Weights of a small GPT-style language model, trained from scratch on English Wikipedia.
Size: 16 layers, width 256, 4 heads of 64, vocabulary 512, 13.1M parameters.
Architecture: RMSNorm before each block, rotary positions, normalized queries and keys.
Training: a variant of Muon for these matrices, 14466 steps.
Each number is 128 + 24 x the weight over its row's rms, rounded and kept within 0 to 255. Layers, rows and columns count from 0. The size above them is the row's rms in percent of the matrix's.

# layer 13 MLP down, 256x704, rms 0.091, rows 158-235, columns 0-87
size [104  98  96 172  96  99  96  94 101  99 105  96  98  97 100 100 104  96  98  98  94  96  93  95  96 102 100 103 101 100 101  99  96  99 100 101  99  96  98  94 102  95 100 101 102  99  98 102  99 111 102  98 100  98  96  97 106 103 101  99 101  97 103 102 101 100 101  98 104  99 100 104  97  94  97 100 106  99]
[[131  92 147 173 134 171  98 146 107 124  92 185 100 126 170 120 121 120  92  97 128 166 156 108 107 132 112  95 105 136  95 153 144 154 134 120 165 126 142 133 106 110 116  90 129 166 137 149 117 125 138 169  97 132 159  79 137 122 131 122 154 148 144 152 130  79 118 133 139 106 137 143 109 123 150 170  95 117 137 133 146  79 100 116 167  96 143 104]
 [111 108 133 100 148 167 117 118 119 105 109 157 149 169 117 118 118 120 181 147 132 100 151 130 114 112  83 155 130 129 114 186 126 117 115 137 221 144 130 126  99 153 135  99 131 144 134 144  98 143 161 117 116 128 100 145 176 158 123 137 152 120 137 171 108 120 126 142 100 127 130 153 108 127 116  81 128 138 117 169 104 119 131 113  73 128 109 179]
 [154 101 154 107 127  75 142  78 172 133  94 126 132 116 151 158  94 114 112 156 151 100 117  91 103 133 138 133 123 156 146 116 124  96 135 124 108 103  84 191 100 140 111 156 157 159 138 107 123 131 147  99 113 127 109 113 104 125 124 129 108 105 151 132 152 107 138 132 116 124 112 133 118 112  82 122 115 123 172 124 148 170 125 161 132 112 119 182]
 [110 118 142  77 117 145  82 136 138 118 125 100 170 140 124 140 150 111 102 126 133 163 151  98 125 133 182 173 148 155 114 144 106 103 131 143 146 113 176 109 114 123 108 128 106 123 113 153 132 101 123 153  90 163 150 127  95 117 154 141 144 165 115 129  94 109 137 146 129 120 162 140 118 180 142 121 109 141 132  95 111 126 131 117 117 169  99 106]
 [126 132 144 121 164 154 114 154 109 213 131 156  99 132 133 148  94 129 102 147 153 166 130 135 116 134 162 160 165 121 143 150 127 113 136 103 128 111 128 157 135 139 113 160 167 139  80 142 118 120 175 143 141 135 139  99 143 135 136 137 145 124 218  87 104 105 133 112 143  75 153 172  72 102 141 133 109 146 116 149 131 148 104 156 124 144  78 121]
 [123 139 147  99  90 153 135 110 141 101 115 157 133 140  88  96 144 127 166 104 154 143 180 109 143 171  65 105 145 171 155 171 131 162 144  97 112 162 116 120 115 128 129 120 146 125 108 115  84 142 144 130 148 100 144 123  85 162 166 107 115 106 132 130 115 102 156 157 116 149 120 135 117 105 132 133 144 117  97 135  59 124 117  96 112 107 136 127]
 [100 130 113 173 159 125 159 123 134 132 120 132 128 106 105 146 182 165 132 152 162 130 118 139 123 112 129 130  98 121 169 105 143 111  98 120 171  88 120 121 111 107 129  97 162  88 126 119 114  84 131 127 119 162 147 155 169 136 149 113 155  98 139 156 125 164 108 140 148 137 111  91 164 159  80  92 144 136 111 110 101 134 147 160 135 143 124 160]
 [106 150 146  90 111 140  92 153 143 130 144 143 111 133 105 176 116 124 118 101 138 153 111 156 159 108 156 146 135 151 114 171 133 151  93 142 132 118 170 146 132  89 168 155 124 145  97 144 142 120 109 108 113 154 102 149  98 185 112 130 117 125 145 142 121  97 130 120 111 127  95 131 150 100 112 186 142 121 147 112 125 131 139  99 140 110  81 137]
 [ 78 125 138 120 165 108 137 103 120 120 149 158  91 126 123  96 102 110  83 112 135 112 111 144 113 116 144 113 164 142 113 128 158 126 183  85 127 142  89 116 157 138 103 166 143  95 132 132 120  91  90 100 119 137 110 112 140 143  85 128 131 113 107 101 153 152 182 111  89 150 131 134 134 164 116  87 171 169 136 129 169 156 149 125 172 152 116 151]
 [129  86 152  79 189 133 123 144 123 144 104 158 147 153 126 101 162 131 105 126 151 116 141 120 119 115 125 135  92 123 128 124  95 151 146 124 105 121 155 146 160 140  93 158  69 145 137 116 131 101 108 123 130 151 158 115 102 141 150 136 113 134 127 145 155 135 168 105 173 122 110 143  97  94 136 131 106 145 136 130 137 135 137 132 129 117 142 124]
 [185 154 124 143 129 134 143 101 146 131 150  77 113 122 141 106 124 130 112 147 128 141 114 164 110 138 141 143 153 154 176 145  97 122  76 169 154 146 103 128 112 154 158  96 138 127 130 130 135 104 125 139 124 130 107 123 176 140 125 125 135 113 116 129  82 155 155 123 107 145 115 151  98 139 122 136 108 124 122 151 112 136 174 117 156 131 116 171]
 [123 137 104 111 164 145 107 132 134  98  74 138 132 133  89 147  83 143 100 152 148 154 114 109  95 109 145 129 133 109 134 135 113 124 134 113 131 147 123 129 136 136 127 141 145 188 174 109  79 152 149  80 155 100 105 156 101 170  88 123 134 119 109 121 136 132 154 145 182 129 120  65 113 101 131 111 113  90 146 140 119  81 155 138 146 117 139 117]
 [153 128 127 134  91 125 125 116 119 113 102 143 166 145 106 156 110 100 131 156 157 151  84 157 107 118 137 124 155  58 157 121 126 151 162 154 125 129 158 162 179 176 124 128  97 153 144 117 122 106 163 123 129 121 150  92 104 142 140 192 165 129 122 165  98 125 111 139 140 160 126 134 131 155  86 112 130 111 132 127 134 120 114  89 131 109 136  80]
 [134 122 119  97 127 111 124 151 135 141 119 129 132 149  95  99 139 145 133 126  94 136 110  95 138 168 133 133 156 127 134 136  99 111 107 120 102 142 164 101 129 157 117 134 118 192  86 137 118 134 126  87 136 172 127 112 105 153 121 164 164 109 157 125  92 134 159 114 181 135 151 123 117 142 137 107 164  97  97 106 118 157 127 133 106 108 141 110]
 [103 105 129 157 117 126 159 131 157 124 143  95 121  85 116 100 136  92 132 143 124 116 150 130 144 116  79 151 135 155 127 124 129 107 103 134 145 137 118 120 148 121 131  98 151 129 141  77 117 110 147 148 121  87 138 125 155 133 113 209 153  94 135 138 111 190 121 130 171 176 122 113 154 150 116 164 134 125 158 152 102 146 114 166 118 155 124  95]
 [123 104  93 125 177 148 151 109 125 107  91 158 140 101 140 118 162 167  73 146 141  74 125 110  86 140  74 116 147 124 137 116 143 137 125 136 118 123 116  94  86 149 171 128 131  70 123 173 115 123 144 107 115 109 135 129 122 105 135 128 123 144 131 138 149 113 158 133 132 117  99 162 117 134  82 116 152 151 149 144 129 151 179  96 123 102  70 128]
 [121 126 114 134  89 102 187 162 152 163 130 108 110 147 131  95 149 127 121 140 121 161 125 137 134 102 117 141 109 146 133 146 136 120 118 113 124 133 136  96 128 113 173 105 143 144 105 128 126 132 149 170  99 148 118 186 113 194 133 155 150 176 156 129 146 135 162 127 131 152 151 201 133 120 142 122 152 113 121 117 134 118 149  93 142 126 114 139]
 [130 134 121 100  74 131 145 112 152 146 151 104 145 112 166 130 105 147 112 162 105 107 124 131 156 126 135 130 127 188 156 124 150 138 109 103 124 174 115 144 144  95 130 125 129 132 115 110 153 118 155 128 136 154 125 113 130 152 115 152 124 154 127 160 144 133 161 106 116 110 147 101 140 145 120  88 153 182 130 126 149 130 138 131 152 143 140 148]
 [133  93  82 136 145 105 125 146  99  95 129 126 132 133 136 119 112 147 150 157 127 120 139 146 137 126 131  67 120 154 134 107 137  72 124 112  93 153 111 113 128 143 113 157 155 137  77 140 186 137 153 123 158 128 108 136  80 138 145 113 137 102 111 144 118 139 150 149 106  77 123 139 145 141 133 152 129  79 174 155 194 123 158 143 118 146 166 133]
 [148 104 175  79 129 152 139 105 169 148 114 120 106 113 102 102 130 149 131 157 124 130 102 127 140 136 109 142 140 211 139 155 122 160 160 135 109 134 134 152  71 128 101 157 109 154 128 116  90 142 143 172 143 128 161 101 102 156 137 119 183 138 118 136 116 172 139 146 177 161 110 141 115 142 135 151 138 110 153 165  88 115 110 140 142 140 119 140]
 [107 146  95 115 133 122 136 103 105 174 189 115 154 149 127 124 129 128 123 135 103 133 127 123 135 121 117 129 150 133  95 111 135 132 113 108 128 162  64 100 129 153 145 168 167 142 102 108 157 142 111 129 177  90 166 135 118 136 134 133 144 136 144 131 148 122  68 116 132 113 110 101 115 132  95  96 103 104 108  98  84 110 137 114  91 105  66 116]
 [161 128 145 124 124 108 158 163 149  69 118 149 105 149 133 127 139 122 103 116 149 139 140 105 148 152 111 114 144 109 128 136 110 121  95 114  94 135 113 141 136 125 120 148 106 145 109 148 121 151 174 159 122 101 112 151 139  32 125  97 145 121  91 110 127 112 125 110 116 118 137 117 131 113 101 121 103  89  96 142 121 130 139 119 152 144 114  99]
 [173 132 155 126 121 112 128 138 126 149 142 142 125 135 206 113 129  99 165  99 165 142  98 143 126 160 135 145 126 119 114 124 131 123 126 125 123 158 135 116 174 159  65 139 109 108 158 123  87 117 135 121 108  89 110 141 130 143  84 101 121 130 131 128 118 127 140 149 142 168 123 131 135 155 142 144  96  84 125 142  78 152 125 168  96 144  75 115]
 [172 168 113 141 167 126 127 109 133 123 121 116 124 129 101  93 149 138 146 109 144 139 100 125  98 159 141  96 162 150 139 114 132 155 125 104 124 109 148 118 137 125 141 150 114 175 122 152 137 100 128 109  92 171 147 110 154 149 118 100 140  99 100 130 134 115 115 114 161 121 144 146 137 146 125 110  97 107 133  95 140 143 128 110 127 162 126 136]
 [149 167 123 103 147 155 122 131 134 102  91 148 124 100 110 122 127 115 117 163 136  89 130 137 147 154 147 161 116 150  87 107 106  96 114 136 106 141  95 127 147 169 115  55 150 146 110  79 137 139  75 166 126 111 104 123 136 138 125 149 124 120 126 124  88  99 142 163  89 106 106 112 135 102 160 129 134 123 134 129  83  85 151 127  99  85 120 133]
 [150 164 162 132 116 121 149 150 144 125 159 133 138 112 120 117 117 118  98 119 120 150  98 132 141 136 114 152 143 128  84 124 133 167 175 147 100 137 115 115 160 121 109 130 186 122 165 149 145 152  87 152 132 140 139 163 117 106 151 148 160 125 117 140 111 161 146 147 101 134 112 192 124 148 138 135 104 144 123 122  75 145 124 119  65  94 121 140]
 [ 87  96 121  88 142 126 163 150 127 189 179 113 117 120 108 195 149 118 146 168 137 155 140  90 120 121 155 146 144 155  62 142 135 138 153 159 105 131 134 125 115 120  72 107 144 142 126 162 139 113 144 143 165 136 140 119 137 125 152 120 104 132 133  97 111 132 116  90 142 103 128  92 110  96 107  86 154 120 149 143  96 172 111 110  91 109 183 117]
 [139 133 116 117 155 151 103 118 144 117  99 129 137  98  97 171 164 127 147 118  99 130 111 125 110 162 125 132  52 116 120 120 134 117 139 116 101 151 133 156 123 118 144 154 111 103 123 116 112 156  71  90 137  86 128 114 160 114 112 168  95  85 141 148 101 124 138 149 185  88 103 133 151  89 164 118 128 166 167 167 141 180 157 101 133 135  99 129]
 [121 153 131 126 110 152 147  99 118 134 106 151 129 132  71 115 135 117 136 139 103 100 105 142 114  51 111 111 110 123 136 133 140 108 111 107  84 129 126 159 110 120 110 112 109 109 105 162 129 116 152 153 126 139 140 119 122 109 138 111 157 176  84  81 153 151  93 115 111  64 156  89 109  75 148 123 140 121 130 135 126 104 150 174 119 160 123 150]
 [122 178 100 116 116 104  89 143 126 115 153  89 128 169 105 103 109 123 136 108 109 153 115  92 107 107 161  95 117  60  99 117  85 154 138 147 119 137 139 118 149 150 119 125 134 102 123 122 162  89  95  95  91  95 111 129 155 112  92 131 155 126 141 109 131 105 116 104 129  85 148 142 126 108 140 122 124 119 113 130 138 125  96 131 188 122 121 152]
 [130 137 135 148 115 141 113  74 111 117 130 114  97 119 145 155 150 160 188 108  77 121 131  90 130 141  99 133 130 117 142  78 111  93 139 103 110 111 119 111 135 148 158 127  93  95 124 163  92 120 162 174 129 106 109 145 130 116 109 149 111 128 112 111  85 167 113 134 125 111 152 125 108 127 159 155 161 127 106 104 137 168 114 157 125 146 145 107]
 [144 155 115 173  96 154 137 123 104 146 116 129 135 114 123 106 115 109 122 173 134 131 116 113 128 145 137 135  94 132 115 153 124 163 168 165  89 129 126 118 154  95 140  95 138 145 137 145 140 169 117  94 133 146 101 113 147 140 146 133 163 139 134 151 162  96 114 145 168 159 130 110  99 144 111  99 122 159  79 160 111 132 116  99 123 141 102 133]
 [150 151 111 122 140 111 143 145 148 132 127 126  90 148 139 117 121  93 126 150 130 110 126 101 137 170 147 158 126 144 132 147 122 115 123 108 115  94 121 152 175 103 103 111 141  99 121 129 137  67 168 108 159 128 103 149 100 151 137 145 169 110 121 123 150 121 150 142 143 124 128 120  93 124 117 136 166 116 147 112 122 159 162 144 122 143 163  70]
 [125 153 166 109 151  97 102 121 145 144 131 108 134 109 131 116 153  82 138 119 121  94 140 107 130 105  94 132 151 122 153 124 165 106 127 126 131 100 115 151 144 200 138 156 115 126 144 169 122 117 127 129 163 120  71 135 159 122 106 142 151 135  97 133 149 151 137  85 124  87 128 131 109 153 163  93 122 129 108 159  90 124 135 111  98 130 130  99]
 [ 94 139  87 130 108 104 112 156  87 103  95 160 105 146 134 151 114 127 114 121 112 139 151 165 158 141 135  88  95 159  84 112 127 124 156 107 137  99 147 156 164 108  87 155 169 134 161 120 155 123  79 146 119 122 142 109 152 143 160 141 122 111 165 100 112 128 121 108 177 128 122 131  89 101 125 136 155 120 122 105 122  73 121 106 149 106 129 161]
 [107 112  98 157 105 176 154 106 115 112 177 109 124 128 106 135 136 157 133 123 152 158 146 103 154 137 114  62 158 145 111 122 138 133 173 144 192  69 161 138  93  99  73 136 102 139 130 118 129 113 155 137 122 129 113 129 132 120 128 114 171  95 133 127 172  98 159 155 144 145 132 128  92 126 155 142 130 115 120 137 115 132 171 121 117 121 110 157]
 [125 154 153 116  98 123 152 164  63 167 127 121 141 108 147 116 124 112 148  68  89 157 121  87 107  78 136  74 107 140 142 134 161 129  66 117 123 164 128 160 138 120 118 143 175 156 106  80 154 146 128  91 120 104 118 114 166 135 123 114 165  95 120 149 143 156  90 145 163 102 125  95 135 133 147 140 124  90 167 116 119 141 111 177 152 175 137 119]
 [ 99 179  76  92 136 131 156 121 137 103 165 106 144 119 117  89 109 137 201 172 121 128 105 126 177  97  76 165 146 121 114 146 147  85 130 107 132 142 143 159 116 153 168  90 130 140 171 122 117  89 142 127 120  89 111 129 112 157 110 100 127 138 124 113 117 128 110 116 129 177 136 180  90 156 131 107 130  91 144 126 150 126 119 123 124 102  62 120]
 [155 134 129  97  87 131 160 122 136 129 116 111 152 150 149 119 135 133 134 130 144 151 124 127 145 124 103 136 154 158 145 170  87 153 139  64  94 110 105 148 130 155 128 130 121 130 152 131 152 168 101 177 137 116 123 156 133 150 107 173 120 160 127 139 129 191 138 116 122  82  86  96 108 144 128 161 154  88  90 128 124 125 152 138 106 121 103 168]
 [178  87 101 140 105 128 177 134  90 117 115  50 140 123 131 107 145 104 173 171 122 160 158 172 114  84 141 109 149 124 142 141 150 131  84  96 135 109 122 120 139 121 109 133 140 175  98 140  91 103 160 111 134 145 173 119 157 163 116 148 125 101 150 151 111 128 186 132 155  79 141 124 138 160 157 115 135 136 130 146 142 136 118 149 110 139 106 140]
 [151 156 126 183 143 138 137  91 137 113 127 124 114 123 110  92  83  99 123 108 128 132 130  97 109 115 123  91 131 104 136 104 143  95 142  93 156 134 140 121 106  99 108 122 114 146 130 142 109 163 147 142 160 165 105 140 111  81 127 123 164 153 163 164 108 104 128  89 118 110 154 147 111 145 167 133 108 149 125 120 167 119 184 128 127 152  79 126]
 [146 125 150 134  94 119 118 162 134 127 134 144 153 128 108  97 139 133 125 131  97 167 123 129 108 124 156  90  98 146 156 129 135 127 130 119 137 102 114 149 151 150 145 139 126 121 116 135 129 129 154 108 157 132 140 112 114 105 191 109 117 126 119  75 107 133 150 131 137  95 125 150 125 121 150  93 140 159 127 112 107  92 129 110 170 134 134 148]
 [160 170  76 144 135  92 137 185 149 154  93  99 133  97 106 177 153  90 143 174 137 147 145 120 125 111 106 134 161 146 123 101 143 133 108 160 135 113 159 147 104 159 144  96 137 148  97 110 102 149 110 129  99 128 121 129 111 154 113  94 127 130 158 175 146 103 101 102 119 133 167 149 111 126 140 106 128 122  95 126 118  73 160 130 100 138 169 112]
 [ 88 142 180 126 133 126 131 138 103 123 135 146 144 112 147 119 127 134 124 131 187 123 136 142 154 125 151 133 149 110 159 167 134 151 111 150 118 130 155 157 102  87  94 129 125 140 127 122 139 103 111 141 106 141 129 111 118 115 124 119 168 137 137 111 104 133 129 145 123 118 157 114 175 129 103 136 153 152 106 104 152 121  95 165 153 160 101  97]
 [163 102 168 116 128 129 152 143  98  95 149 152 153 144 169 142 123 135 130 178 108  92 161 104 131 149 126 114 112 145 138  92 149 123 127 160 165 166 131 113 123 128 135 132  93 133 106 121 127 151 120 129 143 121 128 112  94 130 120 123 156 134 189 167 127  94 136 111 140 136 136 133  90  61 150 113 112 130 152 137 147 150 187 131 155 113 150 144]
 [144 123 133 144 136 119  85 127 143 102 131 103 165  94 149 125 107 117 140 123 121 115 114 100 166 107 118 115 159 150 148  77 123 130 154 143 116 150 138 158 177  93  74  91 137 158 117 124 146 133  70  87 120 134 142 131 132 126 130 127 107  99 138 131 138 111 129  79 120  77 108 138 149 127 124 179 109 139  70  86 143 131 138 129 166  87 181 168]
 [109 179 115  92 120 105 106 165 117 116 104 131  93 109 111  66 138 140  95  84 142  82 120 137 110 114 100 131 104 174 171 149 155  84 161 172  81 175 136 116  81 113 141 143  89 167 133 162 137 110 119 130 112 108 110 144 148 111 148 126 143 139 145 130 132 141 132 106 105 143 142 141 152 103 120 186 140 132 118 123 113 109 100 166 104  87 152  75]
 [111 166 144 139  86 117 121  98 162 134 139 127 126  73 129 115 122 137 164 156 165 133 104 168 110 132 115 130 128 127 123 104 118  74  85 126 136 177 129 109 128 122 153  77  84 163  90 130 142 128 148 123 143  92 106 107 139 153 157  98 160 106 128 140 106 141 124 124 132 121  95 152 154 103 133 157 106 132 126 120 130 148 133 137 133 160 116 147]
 [180 140 132 109 147 115 127 177 139 113 144 126 104 121 155 122 140 142 137 138 110 137 150 125 116 105  93 132 120 121 138 115 126 132 145 168 148 172 129 184 163 110 154 115 132 101 172 101 142 138  93 121  92 149 158 116 114 112 105  88 114 140 112 115 169 152  99  61  56 113 124  99  88 147 114 146 107 154 130 114 109  96 141 122 136 105 109  76]
 [161 135 156  94  93 109 105 118  92 160 163 117 114 124 103 142 127 121 133 142 168 119 127  90 113 154 135 109 136 146  95 110 132 134 120  92 159 138 117 151  88 141 129 124 111 117 150 138 129 112 142  93 139 117 120 138  78 110 133 145 152  99 153 155 132 118 130  97 159 132  81  99  89 157 110  91 122 111 137  64 117 137 108 101 141 141  84 133]
 [113 158 119 160 133 138 134 151 103 160 105 143 171 144 142 134 128 147  84 133 123 140 140 157 134 155 135 123 123 121 121  91 128 153 122 121 146 159 141 114 130 117 126 128 124 185  95 144 144 146 118 107 162 146 127 143 128  93 114 125 111 127 182 149 128 148 129 148 111 120 137 117 155  88 106 149 117 103 149 148 145  91 120  98 111 147 161 145]
 [103 164  91 150  85 133 118 161 129 130 150 140 137 100  98 131 154  99 154 164 132 115 105 121 114 138 120 145 130 109 116 125 168 114  78  83 147 165 158 128 110 167 115  72 106 132 132  94 101 156 122 106 101 146  93 132 151 138 140 137 120 111 153 152 128 128 127 147 104 108  87 124 101 155 148  95  79 113 146 106  99 147 157 126 104 141 145 120]
 [ 84 154 116 131 104 125 128 119 120  73 146 146 113 119 156  72 151  78 106 124 147 155 159 146 156  96 136 114 123 143 121 105  78 109 170 148 126 157 119  94 124 145 125  81 157 132 129 150 165 125 114 152 132 118 139 173 105 109 159 109 161 112 157 155 112 142 151 139 123  96 143 157 129 106  80 135 148 146 119 145 122 154 191  74 131 178 101 111]
 [124 139 155 110 152 158 120 107 113 102 127 126 136  86 131 137 145 154 121 151 126 136 151 149 169 119 111 120 155 106 100 134 151 138 115 141 145 128 142 176 129 176  85 104 113 134 103  89 134 132 134  88 130 170 105 118 139 178  99 113 150 136 180 131 112 113 115 124 178 120 118 153 153 114 157 154 160 141 111 147 108  87 141 168  97 129 157 151]
 [132 123 144  77  91 107 121 121 149 145 126 126 128 102 118  98 150  71 123 129 105 122 158 154  99 138 142 136 143 119 133 176 162  94 131 153 102 162 105 129 147 110 146 125 110 167 147 148 142 112 122 137 137 121 124 178 105 139 128 158 165  98 169 138  79 140 121 120 108 110 146 144 105 112  86  75 143 159  99 123 149 123  92 107 162 126 176 137]
 [128 125 112 116 138 102 117 124 121 135 107 126 135 142 133 152 154 114 153 127 131 103 110  57 160 112 141 112 133 130 129 141 111 146 163 138  65 123 142 141 132 119 158 141 163 117  76 146 142 128 142 148 130  87 130 118 117 121 160  82 129 162 126 145 121 165  96 107 154 127  98  99 102 137 144 114 108 140 105 146 122 162 121 161  99 178 132 160]
 [ 97  97 120 169 148 150 144 122  92 133 126 177 181  89  96  84 121 144  87 111 105 138 115 141 137 143 135 139 131 147 153 156 137 119 140 116 115 142 153 141 103 157 124 128 134 108 116 146  70 148 155  96 106 156 130 106 133 116 109 159 146 139  98 125 134 159 137 137 139 145 103 130 159 104 116  93 112 140 173  79 194  93 176 143 150  90 120 113]
 [112 125 161 141 152 156 121 132  81 160 138 151 116 128 163 157 107 101 157 130 130 109 128  88 141  98  78 137 128 155 137  92 132 177 150 102  62 131 129 137 116 144 120 124 138 101 122 138 133 117 122 147 121 145  97 145 151 172 151 166 149 101 167 158 111 152 107 109 141 126 114 107 143 125 116 142 102 120 159 151 157 122  90 104 151 106 136 179]
 [136 163 138 135 105 106 139  94 129  65 110 124 130 148 132 127 121 136 130 113 137 115 168 146 110 112 100 128 133 109 136 115  78 113 149 127 105 134 128  99 141  82 102 122 139 135 120 181 136 127 119 125 158 137 141 123 169 103 154 121 158 150 157 140 132 111 141 149 174 113 146 107 123 179  72 110 165 148 144 123 111 129 123  96 130 149  73  96]
 [ 89  89 111 122  84  94 107  98 134 128  98 139 159 120 130 137 118 109 150 120  99 117 155  71  95  87 115 145 126 112 153 119 104  89 130  99 123 111 115 122 156 117 156 104 134 118 136 145 133 126 122 108 129 164  93 108 160 114 132 165 110 155 123  93 124 132 118 137  84 100  98 129 122 109 144 135 128 114 155 156 116 123 171 114 140 132 133 119]
 [104 124 178 142 123 143 138 128 125 125 141 125 127 122 139  71 115 141 108 113 130 154 131 108  95 140 139  91 111 122 135 172  90 152 116 113 109 115 114 125 109 181 152 175 131 138 163 136 102 144 122 125 120 117 122 159 117 119 143 133 102 121 115 133 103 111 130 121  95 112 123 115 120 130 150 149 162  91 186 119 118  89 104 113 122 134 113 124]
 [143 131 175 182 128 126 138 167 102 142 161 156 115 176 174 138 129 120 115 102 146 136 161 116 101  91 147 153  95 146 176 158 166 142 124  81  71  73 108 101 116 117 107 118  84 110 131 149 154 122 100  99 149 135 141 122 138 198  92  92 175 148 147 110 133 136 137 106 129 105 163  94 125 138 142 117 100 193 112 144 135 131 109 135 117 138 134 108]
 [140 144 132 124  99 135 128 114 148 149 133 127  95 134 147 159 136 103 145 106 131 140 130 153 156 129 140 121  95 165 131  67 121 120  86 109 157 106 123 167 108 125 120  99 148 120 113 112  44 160 138 139  77 108  83 118 121 141 108 134  93 107 112 125 109 150 145  82 132 119 109 130 111 160 122 189 121 132 144 138 108 125 131 133 137 104 145 120]
 [108 117 113 104 147 177 114 132 150 151 130 138 129 151 121 128 103 130 168 120 150 163 113 133 123 118 113 163  81  84  95 108 141 125 156 122 125  94 147 138 125 113 160 157 113 135 105 123 135 133 101 161 148 123  89 121 100  93 103 106  91 148 110 109 115 167 139 140 148 140 156 154 115 115 117 122 132 131 149 105 111 131 149 181 136 121 138  89]
 [134 160 137 140 124 104 150 147 115 137 133 142 139 129 131 135 155 141 152 136 123 148  95 112 163 127 149 171 115 118  96 110 124 151 142 120  77  97 108 106 134  99 126 125 144 136 143 153 127 127 168 159 134 106 122 103 129 185  84 143 163 102 119  90 123 148 103 158 128 121 115 168 106 120 103  98 132 156 122 177 169 146 130  97 134 156 101 119]
 [171 145 156 118 144 114 106 118 151 181 133 157 134 129 110 138  90 124 150 148 104 169  88 147 148 108 146  88 110 140 152 113 101 141 159 150 128 112 103  91 152 129 119 130 112  92 167 124 133 112 167 153 143 152 122 122  85 100  76 153 188  93  99 117 115 109 167  87 172 118 157 112 158 145 170 123 123 104 163  88 142 127 137 149 106 130 123 128]
 [113 128 106 150 131 128  98 150 128 159 133  84 157 162 119 150 152 123 121 145 114 113 129 140 131  95 173 120 163 138 165 160 168 115 152 126 140 126 137 159  68 136  99 102  70 103 135 114 112 135 127 135 114 132  92  90 148  99 125 118 165 145  89 167 125 171 162 121 146 100 126 133 158 120 138 113 114 163 126 128 141 150 158 106 108 141 114 118]
 [133 101 190 121 123 170 174 146 137 140 129  87  79 137 147 132 114 163 109 140 130 134 164 127 122 162 119  82 112 117 113 158 126  98 154 137 152 116 139 155 160 167 110 127 145 158 160 122 109 117 143 114 134 142 165 117 140 131 162 121 142 154 162 110 150 150 108 162 133  93 138 114 130 128 115 148 122 144 123 154 123 145 117 106 116 128 146  98]
 [ 95 121 153 152 154 126  88 110 104 125 145 137 135 177 133 113 117 124 102 146 142 159 189 101 123 114 177 111 139 186 127 135 157  88 111 162 140 131 156 145  98 124 162 134 156 102 125 123 144 108 133 157 143 120 130 143 123 113  95 118 112 137 100 113 167 108 141  87 124 131  90 116 144 172 117 116 107 108 106 128 130 111 122  93 140 127 122 143]
 [141 136 114 138 125  87  97 151 158 116 145  75  95 127 109 107 154  81 106 105 122 182 146 145  91 132 115 156 132 164 138 140 133 125 115 121 142 144  89  82 174 126 122 127 138 128 146 138 164 169 122 131 144  99 135 173 116 130  83 121 169 101 139 140 147 156 109 142 119 139 123 159 147 108 179 141 112 141 182 126 169 103 168 106 137 137 128 150]
 [133 106 129 163 121 129 122 150 121 130 158 146  62 186 108 136  86 134  88 135 112 104 120  97 161 135 138 128 133 128 159  83 113 154 118 166 106  79  92 132 121 150  79 120 125 106 115 162 161 119 157 129 112 145 124 136 142 128  96 118 149 157 131 138 105 159 128 132 142 127 119 112  97 124 164 128 172 126  60 104 135 138 157  86 130 134 161 134]
 [120 114 132 101 113 115 127 115 143 104 127 126 119 154  95 153 141 131  82 103 160 104 133 121 114  83 123 138 173 137 133 129 186 155 147 102 123 129 121  86 109 116 150 147 106 105 110 115 150 151 133 126 116 170 104 146 144 127 110 131 119  92 125 113 147 113 122 143 185 117 170  72 131 149 141  80 130 132 129 112 140  89 146 155 128 187 145 135]
 [127  85 121 137 169 103 123 118  71 133 127 120 136 109 111 121 140 127 116 151 170 142 108 121 109 148 109 154 150 128 143 129 155 144 167 115 149 137 120 143 113 138 167 106 124 125 163 102 143 162 135 189 107 138  98  88 122 114 150 108  64  98 138 158 115 138 132 137  94 126 102 105 193 146 139 122 120 114 110 126 118  96 108 139 145 137 122 124]
 [144 105 118 164 155 148 146 114 139 101 134 102 131 167 139 134 142 131 107 122 147 145 141  84  99 136 146 147 106 118 118 131 136 130 101 153 110 106 115 131 119 136 121 158 150 163 155 135 113 159 112  87 128 123 132 181 130 144 168 154 114 135 142  96 168 128 157 153 122  81 143 156 110 132 134 136  85 125 150 109  90 142 155 114  84 149 145 118]
 [126 108 127 133 127 132 158 126  93 194 114 131 138 105 129 146 137 126 133 115 155  76 123  86  77 167 127 142 112 159 106  94 133 125 164 159 128 106  90 171 147 134 113 107 119 128 112  86 126 161 176 123 114 114 109 117 126 148 135 127 119 136 134 116  79 134 139 138 130 104 171 151 135 120 124 130  45 184 108 150 157 102  76 111 148 108 132 144]
 [ 60 124 153 145 135 127 113 103 134 144 104 141  70 137 120 151 106 133 132 108 153 152 160 141 137 161  91 141  79 120 117 157 169 101 119 163 116 163 146 130 128 124 131 117  72 118 168 163 145 140 137 134 133 121 130 150 102 115 119 128  95 158 127 129  85 175 136 138 151 134 156 131 125 139 132 107 108 175 116 139 150 167 159 135 178 171 186 140]
 [143 130 114 127 156 126 147 149 121 123 111 119 173 127 152 156 116  87 149 149 138  99 125  76 129 133 120 139 160 137 141 122 149 149 134 119 132  90  98 107 112 123 126 121 181 137 133 132 106  94 135 118 114 125 154 159  92 133 147 121 140 142 141  98 114 148 116 129 123 148 118 124 150 155 117 120 131 140 118 100 114 133 120 119 134 146 179  94]
 [133 137  74 125 144 150 122 132 165 118  97 121 135  90 167 157 134 121 136 130 148 120 127 113 129 114 123 118  89 130 111 106 132 111 159 110 130 151 150 114 123 117 175 118 110 141 104 137 131 143 119 121 157 157 108 117 109 123 136 120 136 144 149 153 129 113 102 141  87  98 137 162 100 128 115 133 153  91  89 162 106 125 132 117 130 124 150 137]]